From a checkpoint of a small transformer trained on Wikipedia: vocabulary 15278, a variant of Adam for these matrices.
Each number is 500 + 40 x the weight over its row's rms, rounded and kept within 0 to 999. Layers, rows and columns count from 0. Numbers have three digits each. The size before them is the row's rms in percent of the matrix's.

# v: layer 12 attention value, 512x512, rms 0.069, rows 124-127, columns 0-127
# o: layer 12 attention output (transposed), 512x512, rms 0.0683, rows 124-127, columns 0-127
# q: layer 12 attention query, 512x512, rms 0.0706, rows 128-176, columns 0-127
# k: layer 12 attention key, 512x512, rms 0.0698, rows 128-175, columns 0-127
v124 099:466449476497441542540486462508581483470478502511495497509513480498474526497557460553455598513483462532489551411497443444519447583503594509467464468509474465508482507492599526533490474478479524505489539472590493497495511464510463496560509494516484535466486526461422545575474536475541453543488484435481526499582488529463546460475531515489499469513634523533478550498469435418513431475521
o124 098:527458499477476511507450554490466541512510494534471491454482554529499497547476518524478457537460525512466542505527499558516539467528532529544508512506543481583493516481503514529455480583459443453483436560532436480550558465498568399480470468536564464523550613517469486505489558503521462515401494457573496501531481547495540546455523432432455480485533503495413551486486456525520496536508
v125 088:459497501537443509480493479498479524522500487486503544463494497487469483469486590446544505424498499520489537516507540568447536500513552443490448439501434538554537575486467490518477579521496545518547525503536572532530483513512474517557514475529437540582532526541494523463499490499512504512452551433557512529590467442510531542549420527496544538468485565523505501467539533513516525564528
o125 092:486500518492540557464484565555506515547525500509550443401446493461414464531469506482455397575505500489512488512477464511534479459533426472461439511534482528580561597491539570512553483481526574480528482514486503587547515483511536497577528515476505577517523441507527463572566497526537499500522541489491502554492534442553552526497445426515545482488532480540612498524519510480526590519501
v126 103:539477547498552548485564457478494455536489473502484592431594550467542508504472438461480551477493506471535533417467433460584475528484464436541485458485479435472420470503530514444475365474508522440460463502462472470500489489543486539427413510474479452480430483446521507523432530525490486560507521526516514431495564490533449501464514514424492461497556466569522458516435448506543436494475
o126 105:487414532449484459478495500523486413491540537508489467469561508535551490478545501417564525470397553521459439517466474487499541523487554443479581536489454421533510467502413540504465503438502445461572533517559485474499528487469539532499487468530485463517497566482533487561480519507473488512464543490513512512517454476506408521478509512470496509529539535513455477444414511540476476548497
v127 126:508453522457539511471494471511516536523474486562477448511535557477489510546405510533476528573502519484576484485450439490597441443491490566535495550483519508517531445496517548539492439455452490479496497581428519493487493501534473471456462470518537506612447537447594524486513508554499525509482501496527532489452551475501563488535489449540500479476435489534502481514568494513552501520511
o127 120:470488542562524499512541556545480521447515535581464496563511486561458533527480521557511560483514523508607522557500477556500463436412545523461551542501537435451456419534567520531411515486471432519462507484549475629492474474530536600509504520492435503481510534536536557489467554461520442485467634483537445552506438496506533472420466497510504556481517557576508540481545527557479498486531
q128 074:483427488524407491590550456484395551557543494535462463460536537406523477559581477542510438515487547505475599524559553413520513485497546501502530439514569482518597501497432509493542504498493465539532542505496492500472493553500469513513521480524479450539473475512495523512507533495471439546507454460485549459496553519503570451465449546483512527464539495534526543534499476476568510510536
k128 082:535497580548453531508524452401596457488480504545532569528536542548467487477494537488516550457477517495442503519490480504488509460431560438611509534525429560457441468463555496484459520535539506523508440549477446523482508460502481477512515452458523474420510520485450458465452526541510470549490608523513563519571466516513518489480524461532533516460499490463453385472513525524535408498484
q129 079:480520451455527499455532467507584468430485513516533511513477546469454516538543523457497477514570524500522447502472526570477510472482477475494454568534467511478477529512456610496540494556446458417429478492556501482494507565540472493472450558491558521570590516485494485492458506497473492502460467424476471539473505492537510509495538474497446429557470479525505526551429454483464527579541
k129 074:481508410497465507487542492498444479545560505485518459469568466548539572516530536624509503506508471541489563489522488408498452457537519499514481443564513541504534516500544492498461502483507530553557511515469510503544506542485514454476449582535540481558372496447498511409521499448472501496496628508581450504494511507538521471557534561557512505508505494543583503455494477510420464498499
q130 083:544558503487527466445553543560531441437493487502548587529537542487445564485503456490529546480521492493499396544448490536466539479520424443520511504485537546459542498541552536470463487545543469469463514518550585520571510478523485516482549569470582494423551483515471457474481466489491553481415569589538482532453507552543390496485549467499478522491478450463507514479442465548440536577495
k130 081:488514528527485461448475512567472527492449546527500498483468482437558530500453582545514454504546482564529464432554533512479474506536483531579449508506510433465532510534455580490533534485464510529543584546449538480511540511526480529532497496505451481528426550489612515462525569422438439466472463469483452411490528467589508494466516537451470491523564507549488580569534517454533594497515
q131 089:541469552522526463508507551475512532524528499521429579543550474595524474467483504529505516502425460452495486560468463470445486531531559531578558473504507471454476500532529478503441533477511540521446542463550514529463497448539549520506531497465448584502476528487452519493508503463543556532496545484505500529499395521462491501493504516547556492520512526462469411466615584498474439448422
k131 079:484497574425488524499515511465506459483485580458400527480482509481473480499461446446527470471556497455507498521448521447530476562507512523494487585511496546493514496517525496504565482497511434476431434493501409483489499482520458488503530503465490414483577445553464476538552524528493492480492498479454541479491478559514502506572419463431544462396489515486419475505498525521562453505491
q132 085:477525459522577482555438494476412539526503442435450484441518528520512471560475518409511493542542575501470547478567511467470473480420518519470466469505456386550479486475424451563512515526425577503534482491473476550436490446521488467479475442499465550522599538546467496533468513550467459557580450421474507479463525460464534461503434511512477491475518490511476434506609514519540431474476
k132 085:509508500565452600546467488485487446483534490488479481535510503517554438519558505490515560409476500453460452496476463470518517546530574491513478507499481523489469484497583501536532482490552470565457511457457500507460428474429581493453545477488482449445475490549466587466444534531514451545516497538507444487555483465488502523487495448497514534517507479485565481499513471545504481470499
q133 100:459512449486447472498494484451600463473514507409557469422489558459539530571486477481486459482544538508510489480486519536528551495457441440468443498492484548550559529458480549478563439522439468471542479548491479485555469586490519473491485495478512467521599519505603476515514514508472476505457508503519465449504542512565528534482508471467456475536507429534529557546412376520458566495562
k133 092:545534518542481463524479504437437522544473521576549534555500508473520575518454526564507521543489542594521448477527483526486438445528496507528525431508513462483496483471511529506410474513496507553523622555524533501454506505531512566526453508488555505577399583407510564470504506464483478465504509472531481469453546454572526474468583432514425468490461496546521547567516433445470528463504
q134 105:411519494468494517466400505484521502522488474427412427439479525418553502543478553444501464503521603512490537455570548452503447517481485533467479432525500507558449478464436466567565492494427537503540439503476407476554500497508513517508463478488407492517550518470504514517473495565444410485519503405425478495459551521506505443492463528457459483598510542542478506514520506514540482461520
k134 090:486499530551494449494487555450477496497506459536521476528512450474552588567440508525535520529511525547500514477462489512493461374501547445556506456509449442487514469439458500491478512516534511552528591516450531501504498526529473534535451467533539482493447551439573453462542488496501482522448507462450430473511535495542543535413538430447437510564479500548531570549461436441482532479487
q135 117:494572466442506559494504470525502446473523446465573481475435627452521591524518463484499503479514557584535461487536455517558529499521429470444498473528462528556556513544474542471522492510450457478520482540472526503542536540428519510494536506505527457506576496474551426495486511550453497512497494510517480502489563469565517524506510482445476495517503404522524569523498449514492586464565
k135 094:434510532540512460538492524417437508431476440420513475481449511519498525498431497532493508518508527548476508547505483538451445544459495448583513510533498544490507534564421521533464484524487552562593551664471570463500457555547502489542486528542537444523453606461586481467552490500506513486524506445521470450480516447537550572491531417436441562482522468518500550560517423526538494526521
q136 131:530471567534504462475490539453583530564443561600457471548558395565429444421512576529451497494480504416491557582538497478497491465565528517564512534525504542450432497485541477522455499459516505489489480453469509522481494442502516515478566510495446562521458473534416594493511498490572513413552527551509521496500456516500504484514495519557502482452498549481473485478452582485539424508486
k136 093:494543512549457485449469490575438434538476536471501460479505460510547469516560520463574481496476489436499565517505573457496513460519504478426492479534446481513486493502503487489599512505500400501476493462462481509479472507490458472457536476552427515512467435563451566506469528590498518477550516515472437490539402547468506482440391577482543473548530490464529554456465620486425494535406
q137 121:521582560486528519486432535504512514488468454436458512484458531462516529581495559418472496527510568489540493475526536400493483555511483507432468474466503496570469392466476528577539506453431476504530440464501525496506487469499493519492489530462470473524533547508484514474483481538432442509517554434452485417461505507477480441466493551485475470593528569521484497487538501561518523443537
k137 114:497528557552507497557515510453458492476488459493523499524520537509475552544471478505501556461502507560456523541508426525501473470492471460517485496499491528524446515505498532526438470506557548607516560614542548466504491587526454509506417513548507560505497571441563470478540470525483520572549450457426405492515542517513529558426557469476433551551486459512513528529466403512539505471530
q138 115:570503423495541529465518455496436471463522527546591515466484551521476520511456426553484552466511472512551492498475414527479570474479521486519534489499470525456543548541511477404483457546546511514495534544520509502500518531430537511513455474539505475474528430440547454544501558505539626543473505558562531528517418488529530509492524460510500487413531452538487531499511470482524503535501
k138 101:514469449435481440467541466522553472525510483496504576456477544567494503423536533477475505538456479429518491536515497525498562517540482570517497469489479501472483486509544490461485495518485447466469429468523511529501563527453509515514490569499542436471485422567435520490479530523490450473461534551507604492490457475503431407543470591518529468458447528498507463431540505502495465514458
q139 123:536464520501491451562552538481459479490531554571490552570582389511495443454474480564501533478505451507506547539420477527481489480552568465568539582496546450451493544505528508474484528584576427517452548471444462500455461512516474495508526470498530584488442501559513526455513471414567539521503483570580535540522483492459565565516472471509541509393479525527480472522497557489481494501402
k139 098:492490515477569475452446539535542495545522492517453461492468456471517492488501524495523456515508462486580594518486512533452547485512534502406442510522499485462541578440527529436514517445492467492494448452452495504500541451499507542498570501502476499442487397576466538524501535502448497480505520524518511453434469536506445500483472549501513430493433533523498513395495646468477556483447
q140 129:437463504478466521522478483512514530497480442429502517499438561490529518556548540433511459529453520497492445468496541471487475508462436515440476466468502514538495448483494481548539450500432565517534456489525534460546503499514507522530477483460490399483525535478526533506506465562446392478493551433388491460504545548471431493438523515484469517644524530465493466497469459508521542488563
k140 098:512438489513425539582605457489519529460538460488490540522489508534477513508526479500469554487540533522422450433501478484529526526504493575586506533452514453557468452532481442547479483518501566472474535521552468485502478506533492456482494476471551501492518621471519435503476465434502480536437488483458504529537523500450531476509549516481444563494495510516464480575487378518535442512515
q141 113:446476434478494530443469482537508440481504459489508463409457594516445551535553432491525461422486519492502458455504524553490503499521446528543541417489431502470450543531473495482477425471489592493482467548542512470556513553429538544519449575491513414497538458416558456583505514505474518442510539466500519513549544533530475460488483467482543459537544522510509537484552485475475544568550
k141 110:504505500527451449432506513509590437573464523534505500535534517515437477470469560516452479546468467470537455549443475524482517455554476561513547448502499477468466454489590466468533498543499449534500450424517507555474527485471505480569530559463514420521469417602535550534510495455570500484544578530526628499540449500530495456564486521482550469434497474512473466459494532465445463507451
q142 125:574544479471549505480538558539513484586529514550524534424515561467453474466505450492501578542465505477502520476499474568535491516505459535494565499570463431423475557536481473490427476434564599477456475467514494534470553538439498545501464553480517520459465476458470435530514477486532549480487512517462535544536494456509550466542568469549548485418495502453559463435588540463510509544486
k142 116:553519487503541450407516509544519435488580523495507463455479495499454436426505539494469522513453428462524500580516500477497482475506466483410529482538527492453473517527548516491550465537495447599524419492516481522465516500471557481527497552481503507467486427509447532498473522492511555458498523545495525526488509528472538440527488512576549416476491475512553466449523543470452489552507
q143 092:492479465498461442481470488518530545535471528446507518496514530530539485562505538509552398508617455444540473514509519569527524480503558520575489533537469557535509509424538544508478528464450469461488461531415505546533528452498522467489520496503559509562490461529517576480520494503497440484451461466479542545554498515524463483481461448497526477420470509441504499455534512534430503510503
k143 095:496473513551561443459417540480487471526475521558527396513450492406510547562484499477521500550510462467490539532468586512455490490556498428423401453516529488535473533526501564533541487514451432446477468428510490530508471507527464516471534538520367550485511474580506501514523509513544460511496410521440470485449440491512459517505501543478545488550487485432479507473478566446492471549511
q144 108:483514419494439484495434395494522519477450580465516540519512459525543528447452530526481505528569469402542522517521471488458533462445489518508449493490485596531566483402541517524497486499462466518561468582531460472542475458526558400481506501518496497544491514462472567479507551570436469544463549509460502545447413497546530472497527597485431470535516462514489550569489533488511495442514
k144 111:460487614519542479603598450511459500456477443487504571499556517508534603569509517540447513528543516488432487512518522530476503508480439472507419478471545512597517502462437482526475434501510459485540527467550428465480524472529490506486442444501481602518553610467448433538463533487517476524446470459484480505525450501469487534463493607511434561529538582452525498499420460485523407489449
q145 105:459454534550512529499505474451559481479521512479513552561455565553489518525558550475547432468480504423484568485429438461469445558498452508488488478523497500474593522476462573542560509570575444498489451464597526390539509540522473479480543504557429521513499478510466500502468553467447482451473544553468508455520514485511479494464542545488504510509454508457381500442474525505493489475466
k145 100:548531482494503567470580543543485525514504478561508567519538545492486440521441499480453538451506525484555538462493490511498488460408470488486496506530483461459532547494541512484391480527549571504516505481484449577472471478427488524511411536444581418500506610490508446484447490424502469587505539476500534534544521465430548467543556469461557550520577562480473504439548444449434434561503
q146 092:600498496516520604467618473536515509509511421490447521532503504458402498417504489478496490547366412504544495452503478511513405488472522525495470490522490481517485451490417554505441610502540510510446493465485446449503489467547459527434526473479519521501444486525503498428442582574446435464495512538521458482471541514458471527458522518487430507506494500519503457481449536459507568436519
k146 098:573489490518459571600516506500507470457515539453492484500517534480528470499475443498472546436513523510509494464480527447523469556498476538600496560490546555505489480472496518573511567510481546538511498465501502520431433532489444432520491420473514456439543593555482437484549461438535486522554511500477538520567567503502496513529493424469584514518472509530495467519493458527538531492470
q147 093:429533504514464478506535486500461513461552505507489426545466514536422447517534519483573449483549441455537466450485506579470523465532429552548536461470523526538477613397418491516505495491485524486470489519525479461528431541504549550462514490557509540476539474531489493538557493563499475559491451505427500495527463478499424565531582495517517496457486495536496550503528505482530563525524
k147 103:453453485459474471532546564483450486495536529547475547461507496491487412504462497505477490486502486501490501563497545533441503510510536482495501399530538477504550524519547497494449497487543555518501480513524501580450437445520515491512451590442539457458486518422538470448521546459592528481495483454547624554490489450508561572543529505459528487523525499530559510471483436477422420585487
q148 097:529500552508571574527533444500447523533498521489521470470456527556471574508453508476536520512497514515574532457498424550513465449423368555488525474515409487495626510518433499513472463460563583522513425513554515485527500511497477586439497491461483429413552498439442448547457507582524503446500566467497567520537514453539524448498561481567493502496483538471493513441529529473497509478562
k148 107:430430456512459451442492504531559444461525523469488495425429444554511484547440513528463413488544445431533566455509553490526499553486423468437458487511468535524524536561528549512586525555464444504480514553523497521592474531475460516525447509539524470462525487513473513467603575529449477512414489516467509444478448433495442540501484529452474457525514488492527540492479507489404473533434
q149 106:492454512582542547460499536526467579461557481462446489495495476445487473452479453526427523477432498534490505509540494451628462569454572555493481424490578562518526494547474506405476529481476456449531534429521458465464531439491462500489479480459583480477494475463503473482551478515442531468487475510532527441461468528405486485479561507460484577507482487558453484470486523464546502518518
k149 102:462450541466539488537485486503507484509428549555513474490486527505543529503414570490485587431546533517480484470498558509499484433430502485553460518501420516476476443457518514510547494516509461542488500492552461470446526474484488629559479390500437518456512529480500485464492567509435554481478534534484471524527472547548542415496462473514460516482493465551496451582471457575554476489519
q150 094:482531528521434563540550427509544468470465534536559509513540492487533490541465509428507531504563488523474583444468565500511560537455427434450453542455449553427440521472524453508501488411503504448429571518555505483550471548482510536477381479573487481498498477519528507503511545533532439553499482502436600525495480573467512490459527568493486531459541527463440489496434457472556471541465
k150 101:438456474469533437531412490441511478473502475535557521531498588570473514491528533455543497495491449543516444457558485494439521495531516493558519471523494429493457521499521491500505520489485472498478411549543505453573578480473504599469502515472485499501501504445501475469479559526446511461441533479489498449470475500538513412438505588520528465450475476498503478508468498525450454548524
q151 101:540526437448485567510489560485515541465525470474416543445504515484497447533528538488435554544555536547468440462535486545559523521526553530540491492518508502499496474493474568494468495465468483407503523418575487531472516559514547547476467519510490603502563543448553474508596459458484496542480509518489502528492550512519543502529434502558502562467467512586501514534558470503483471514516
k151 104:459452536514554497554443507492524501547545542551559505514481423507522403489533471555522492539513493508471573523439511488528468475507477555444485524486510534515512573391498472480544491468539446463495546465424492491459479433459512568466549417555455499451517515508464515489488528536455515442488455529504487519452445448547554442413541573508495402529457482485473545527537513487486521501522
q152 098:521576531554502468520539465446459475517569512478515436483511527518505509561521504490544534439548532396480468527573476519485518527439503539506490564535455504491463503489563543436479430450554493479516500518517473523549495499501479499484554478437496438496422466499466572515473506487541541447470543531526502386437528570482502460460464522434470457494507497501591513522522487545477495456483
k152 103:527456544555519501417435479469464496482482426497459471566554452527526523482537476457437599580519533435543517547422502484434423515564568468481504488469528508487529490479482534461492575533474459460469519476476565514531516529550480506535502479532525475512469525522459550533521524512509464509595492439503531602473492564433478553512486457532558531486537593538476443568444517507489510498508
q153 099:548481485439457458510507519475489495495563532500486492511555616482588534575550449468464501482478555531475517481558496371538536496476597531503496530505509437461436552491469421484455503516499549543510528546491463468486623522486507490528458487584500477489480504474422476468502494450486502521492431465486468482500520479470477534472495468503589519494527492441556426532558483597496515585487
k153 106:555508498560478462566458495491405495508494517435539503535504491499601493473501501486517533562499454455458506557526486529497480484496495557437518577549500485439460542482501465491525517528514497501441436481459545523480465474597502552485584446461479493535537509429532535489522460484474542458534528508528462506501482451566541488594493541480491463500446472470457508489531541496537469522537
q154 097:487487488470447529523546553458502498435551513518507528531493517464532480621522556490528419451500534542517504513462500465509472487563572525482497498477540488476518476488444561492490543502508498468460534449461500456465424577517522494520484423553440513468473485512504476485501517480458480531467488498516502529517519508495472509476477428486520568444433547457499510468535501525445574563495
k154 102:494501479528561519591454558551472503511504536474488511515538542446480459490462488464541479433519519463536545444465492552487547505367512549503486524499449514391532524523559519457409505449527531490451494525430530543531522400546459556463490515411497464486480529490572500505496478523556495508449477460542499480498499461560496549606558520410488462476562486539440506429558533488500489453524
q155 095:564483489519480419494523539481488461501461525497477456466493457519489543544501415530469467513499525524454483544476567523553425496586550435508497514529520482441489457496489536484461577468459526474440525539510488483503548552547536557517517482532500527456473496531447464494500568473519499556539474542482433521460617499466510617492478508480483505492534456492589430537497446521502490491505
k155 104:550522499531555442422457500509481466452500539480526475596506442407518450485615535508514483505492481518493506536453484414516473529538504531502546498469502480526522493469508490535461545424524431490503474468468574528409389560487503449563565444517482518549452514517508547515501487535526538458589469473519522535517492486515529520567446470429529486546507493523484553474503572520509575513529
q156 106:463473451466527501496449509516564543468498548464526462496594474510570509521596537525528472529636581479468519477570560555513580484481549419484490524555463481488457528525532473508494486517472485423497523534474500566513560525530516482491448477535483475512504477406567528564540527492532456576571463513570498635525501415561488516569443503500498526502566491419524508535531520474407453579488
k156 109:477493484516521533460478462495531488555450515481531507487404434547485535566567555492541506486474516466501535449536504527519466514586498517491516531511491435536471536521466528509497504446567422427471437449551516470503545525515532598488577494445458501562503486502505567547486430497530514462450481486496414494518423544495477502526488527411525467591413485511387537461490541525457486498555
q157 093:577526560476525500554567508474487468509577413506489559579482527518481493479526482553524515518482449485553538508436451470514429475572497463485517436524524431531465497522453528503472521559569483533475462454535542429475444558507458555474491454500489585473465538552445469482414518492472469542487533540498488505504557470477541538486476489559480441467493501543508458471478519474530513459448
k157 105:529492485522534464521528487529478533475553490464422531498520436481507413419475477490446482546507423503521508536543517482480522547445471495469419512510568514513502515517538525480503501508537500559495491517466476556517545479523500409499502484562592457459576544500446487512462488570474503527516507510514530464435559494403462564547504547500530471486415513498542494511481496513451532548490
q158 089:472548455471547558524501563559496497523584517499444523536512566547511479532565529503578515490472480508488514451508520519520479514523557584522489496518468488495541490459565533516476511455458487421513516414488477480477524500509435468516467473487476519505469515460565477501502458462428444456496497452485512534529530547576522393523498518477494480472447472517461588494522546497481538526472
k158 101:467421564502512545572531490453490522470571457442550476492549453444540473466418455501494437484501558480520520490516525555521443479427482562488564564473609480502480518525422503486532550456554514493531551439430460519510426487507531614479490494506501524535548475499568484496485445476520536533392465462483420512448539540556465528512467481484519484471534529551523495469495461509500542424587
q159 099:545449451515485535458523494513534515531512494488433516538541415448496444497509544499505508584459486453540435528412558504549527536535534515471509461486586535439474414506500560474511486512472424504429484486463517488494384497505549488509506514466541562529479482488500559486548471584466445488528484590454527452493486498530446510485467530474488402454496517547473472455514477502521550474425
k159 099:493459537453631482541509464451528471542539485556484513504509485444454525538507535453412473578505521493476451511470460522553438440509524485503437519503491467510479501459571523472486556429467565491527502405508513520414512489466473578452502486515486532434536513573446417571544545503499569498560508519508433414476548534517532544470545499553503497493525535470464486464494452515501458494460
q160 112:514472518470547524457538465548556441546452505537532483462465529570402509451494525467557441470416445518554564490481520512457406432492454515550480472512494496527497477521526524543493455477470449491504427469510484470545481490420520513486506528492456516413506444555511498537483511563461476450518614499531501497513548547502522441487499495495493449540508542539451557473479532462538496484506
k160 105:490478541437467522476415524534506497521461478499505477480510575497496500489528489450507436467478482567547549491452485532500451463521459472484487486527517520492556534499500480469521562489471565532550559515522444525574487526481451469562450516507519404525535471515560516457538458490502430552492576428481464464613596527517508555503538515542483506492560478473523451449440529448462537394418
q161 103:524571427457488558514498501555463477505571480467517559539520518476477455504476535446548505563467489469466532444470473521468518571547478518535482537512488454537485479455479564556550431553508485548492483464458489491492454553471437492521494509520461513569532520540525506491528516425456446505482472535482514388521494547566538491509452483473502466461450469454455532469486486511542550571495
k161 105:559538529526509479513542479424531512521557477588548600501474562517470504441479436480402474513534435484448513516543412544450516545438528504485497578496554483534550534448531484487467408495571571479518487493503562540537579422530552556497533539496475545488443465478495473494512460449513556453519479499553461546507518505551466497505544519514513486517586513487562516426506477444484510475498
q162 099:454577547495445467521556506493519434507486494486555458518523443549579545520581512498574468444597516510551532528418564507493465540489491526489507581462507527461429496518467486508518473397489496417510563538494480545547485485520457476508487473456509369447457506481553552470497512447537449496535574473505489521516518521530425543511506482481539479528525581477570561435453507535481532531473
k162 103:510499506523506529461507533470522481443516469537484501496521556472501588545482502446493548492514553503555485516520478548504526518451495508456587473470524494456530475565479530454456605431554426500464458509507543555573527509506441566538525548493489502478435495477558444500495450496532524537425502434545562537447535478509480617524504457476555535504488515523438436485473537515420501471534
q163 096:489542415443474467508542508529547444484481469546544526445503510525497518502526513422551538510582437534486496542548555501475544498510489445531535546508451482497482525515620514541493531474494463546454513513441518580526524525456559470494542507500520563561515522479554590546505414500496492562519461489424513583490572517522502515514469455513478514514531537538512467511431490519492464450489
k163 103:533525464452483517446515519469497499541469466530465506456444500451489536492532453556565467563483439534488470459541542488527470489520498570524424496501451484605515509498398461512539436561514497481492474492471456457441501479507525478449537568537478427489454467561487465514519453491542483505486448547533519453494518508511432486438554516466434475513490459417438517519488502483546503543436
q164 093:509470495536526535555454485473439592460493489503603483480544450454517463552504474504486464485581512477439550509524494485436509511465488436452485537493508517521598532495470486542530536463524554502470552513496489527474478508529521439565514472606499530479480461464494473489542491509572524482503403506497474516525415442514507548506518506518452573459480525488457512476476525446571461479525
k164 093:483488456492490530461520528505544461460510521483519559484464524537454478494556558516515544436455507504429511485455504523540617539508547562511593503505449501492486507537531458486451483510594475488436446529569500491451595560500480483469505474456502513530534525509512450505504498491481475496440457495455566523532465488484526446491517562453502530538498472533511486489555463527462449551525
q165 105:525462500480495541469521490517568499502498561479519549529543433493484516462528536487417528584535502429484547479468470536477528513483496559504461509536515531508418458459510499504483506501430426480529524454539484495549525554492516499494495510496531568500487502420393485445477562510432471544526495590499462497491478482462485489522528527523459446522494490502481529566482485364542408444512
k165 100:504513542494515484500579372462488489538549416473557521453551458499473542444501472473479503493536473519413498536503527487458455463528458440576502443517488520551464467528455462556466467441552496551502450501485489470520527497430556487483460538505516488482524474508483516519470511551453479454547454547492498545547508565422574461480502526539471538577473512490517490557465483536520454575519
q166 103:472546527583526536454516444505484458423550409443471442521545501551462502461582502476529555444514457519520474526578521522534537462555512509564515478489458472535489489502482476483543529479574478497558535618519444470492487489523507442540555419504547495478489469506525495539494467539535503470528488472509511530479369513501420555450477526504471489501505486412539523487472515511523504505500
k166 107:455463487500464515467506462479430514548504525485455511477514511497557478490485432532494541507571538442514513532558511491540576596471515528449512440475529482550498522493455503495530493484514474421439536414539456501524506470535495469481494482498488489477484557479477502525511450471483538477477517504516524525454505464477518494483503382493500534502513569537538533588415495560504514454482
q167 109:539534531487499506453476494543554464499419429505489456472456484534422540521515481478528493485438461541515467579463489477486412411521460372496470453491464452542519428487508475484500471518488494504413455432448537528539405568446478558513532503485468499498561470500555532544484469544558437499553518483495575524540590564496500561474525436505531470522530535458513505474445491423428533530548
k167 105:531468525518543496399448563488541462494403503536488458454452489496475531538434554502529423514495525552582530496504504509495520555562524471547444545471477556455528468486556557459489468503484507548514491606536554477507426548459488461502569531531505474509428496619470522539500531515569424504435516442559541431466466507568461602506516468452483435485507437564475476513457543475503524464501
q168 096:510519512426452500532485556548540454588569482540521527569532514525509505508519470500464538446495515514475530539497469444517498530497571506476501556538495505478476511498540565533474521477542448505479469481436542529491521512501481496532543497453474497554495541480502496536468462490531533486449546510494499516455584448567549482544450513500507493516477518527536510491473504554484434451488
k168 102:574559480523602503447575519485529545466467494467527435470578469414575502518504445462458512562477530518486422470500549557505458551533472491445536528524580531562542478540417502517494465470499506497500541497474498455486505510499502607477454498504539469505456455430444481485455410448538510486497449527543439541433559492430470558500466483520486507480480507481568480493529468532411533458496
q169 104:478490533480480412443427512470532527573432605491497480489492561492481507488458502445499484506468544447500529504493508527411549523491492541489530485490491538499535406509509484496555479480381584539553485512542470481501520455467512472546533488484494485514528457485461492493538510501513519431504533476434531464480473527544516467540515517478554467511542482435496513483518461509487469518523
k169 097:491499528538515414405463466547481525532518479516562506519486472488472588534471485477500471535481435453497495542430477520473534453554471437516510406394492495511500504543452476442537435510444471459538483489532498499531534528413517458452429497525458530534481442551509549551480581540433470510509473534494449537527465515474452472486531467499482507489539510456532496504503469491511438520500
q170 110:498478524510455516540505436428504512495425554506584475485465500543461537482464552485479472515533546408529570524421489518431591445435440492494487504488446569508490500400477453500464400499507526565578439564531575521511449533458508499511461556537498473530554523498381521518469551516512478491557624480495551509543417468442498487490496537491467453549569502451446503482475514466472459502501
k170 107:466496525481558486482444434539513467468442464431473514501512572511460499520569491423464460552515421513499511508540445482514490488527439426556457455596467482525478451491507512526462535573461527496472486604600460490542512484507469506515429529477531501527585467486472468505498519579547470526507548456455523479557497524463569513494534544584474517515529499435501513474506531446514454575441
q171 096:543518491515475512492509435491467458507456491530458459559529502564407503451554511459548492490455424483557524500483519577442492412457496487578453489534485482478467495479499546502516545498500471492532454545509489509530466489477498438517503470562504553536534454502483524500459565545496480498536580395483497532534525518418487519445477464480522475535581509458444554547528476446521504490465
k171 108:523524447493461533567461433516555528482513498453479526500543422521448448444506442581519472496505505499481553488613389408486439562538521498529450546484522475526549472463495456477504498494527535505470502411493477468431458537470543375461533443496520442488503540577512497528440489491544451554523574425471520534556505548495504555505521497475582465504546548494513508490424465481511507476517
q172 092:537541528466509497469538523502544469570463502474512486475460525483503515541463468447505463493418512537504473510457512513534436450512496473512515536524488460511506446476495505539505457515490538546474434527434437483519493541460490551515490514424432444459508487532519488498438505516516464437474537514504480455498664503554505438517423486496514445502508527467555450431495455483458542520565
k172 090:541517508589540423434438479474520472494464503524485455520530499450484574546436511468495402587536477501563511545424490526457506532461470443421502522527490537447540495509553538414541480494437509497514539590456586535572515509537450497551540545584447511539460406546506511530562547558505505532508484501519495448447483485541388590503521468470467475524529474494461515460464587463443565505485
q173 095:558561573534538570509523524551509479492556480517471533535455451551502507506512514561514531502446516471559578539500473522435486589490458539499448473552508440510467428520423549465480475409566502463444458531532493491434417480542446506503519510500513503497450553544488491467459466475510527467518488451528453475527418507481505502503556476507538469449482501501469535467494499416558543480520
k173 106:495504443497500514535569459499472519453477565491557502450524503543537502498470466461464513443481498547498462486549412501533505556433551485488531507478584540439550516551487488530467504461511549544474532515499490512515551505556537449496443571475499443471492537468492469457485506486513554529439543467514556511573607495499535526524479431491498562503470501551602458514526494474517494465512
q174 103:561562524519515483442512463486570511537439458532497503504549443514484489436491439461507508542427483518581464506494500509490447519558527400463482507471514444479514490495549534496535508539508480552478483505446443475458515475454497468508500433480453508464464484532535558446515503540524455462465492538491480439454536536500491451518474484472435428450530481416551416472438506506510557495470
k174 102:521464474529469468476487450519448474570604523504453528567516484469467588478528473500494529523520486592501533506498458510510514505481566509526432509441506495546433486515567554443568485522497493474524455445497535464517554559505504517507501412533492524471450518567475509627521517538444486480509468463512459449476561583504436489428555477572540466510475512502455506507482513478512583497466
q175 096:471457578499517514427491484508554457500518525531450561460556448440472498437515537494528514501508452508519501470467534512525532502503459507546482481530530438462381504542436498530484430540513461411448475486446444496550488508466556520558514516507502526540528518470566528498578447516433493467540510523527465467517436534563512491493495496519528399522451501513533493455532547485473483554431
k175 093:498545524475488467502475428480529526541457464568477559519532533511488487489459515490521538557502533478508452548495434515518472431488469457449433415524516525412553558452495504457508493495473496531599547484524480482575525476441480475470520580494429492468498492398478572529467512492481530473532534515564460467453510499522439529488526514554465517496544547458491556482429528496534472520451
q176 096:472423490474498507531487465536541459496504552513552532475515543499581477483535518497503493522500491496452529490499544456534482435509483478514515519483493546489511562530608445542481554544501430486535511472525492489541623495510530457459452491558465461481491490532481531537411482484491493521525518526533541593488486514486474461510475515480493518534509492446496513564431506544486379495553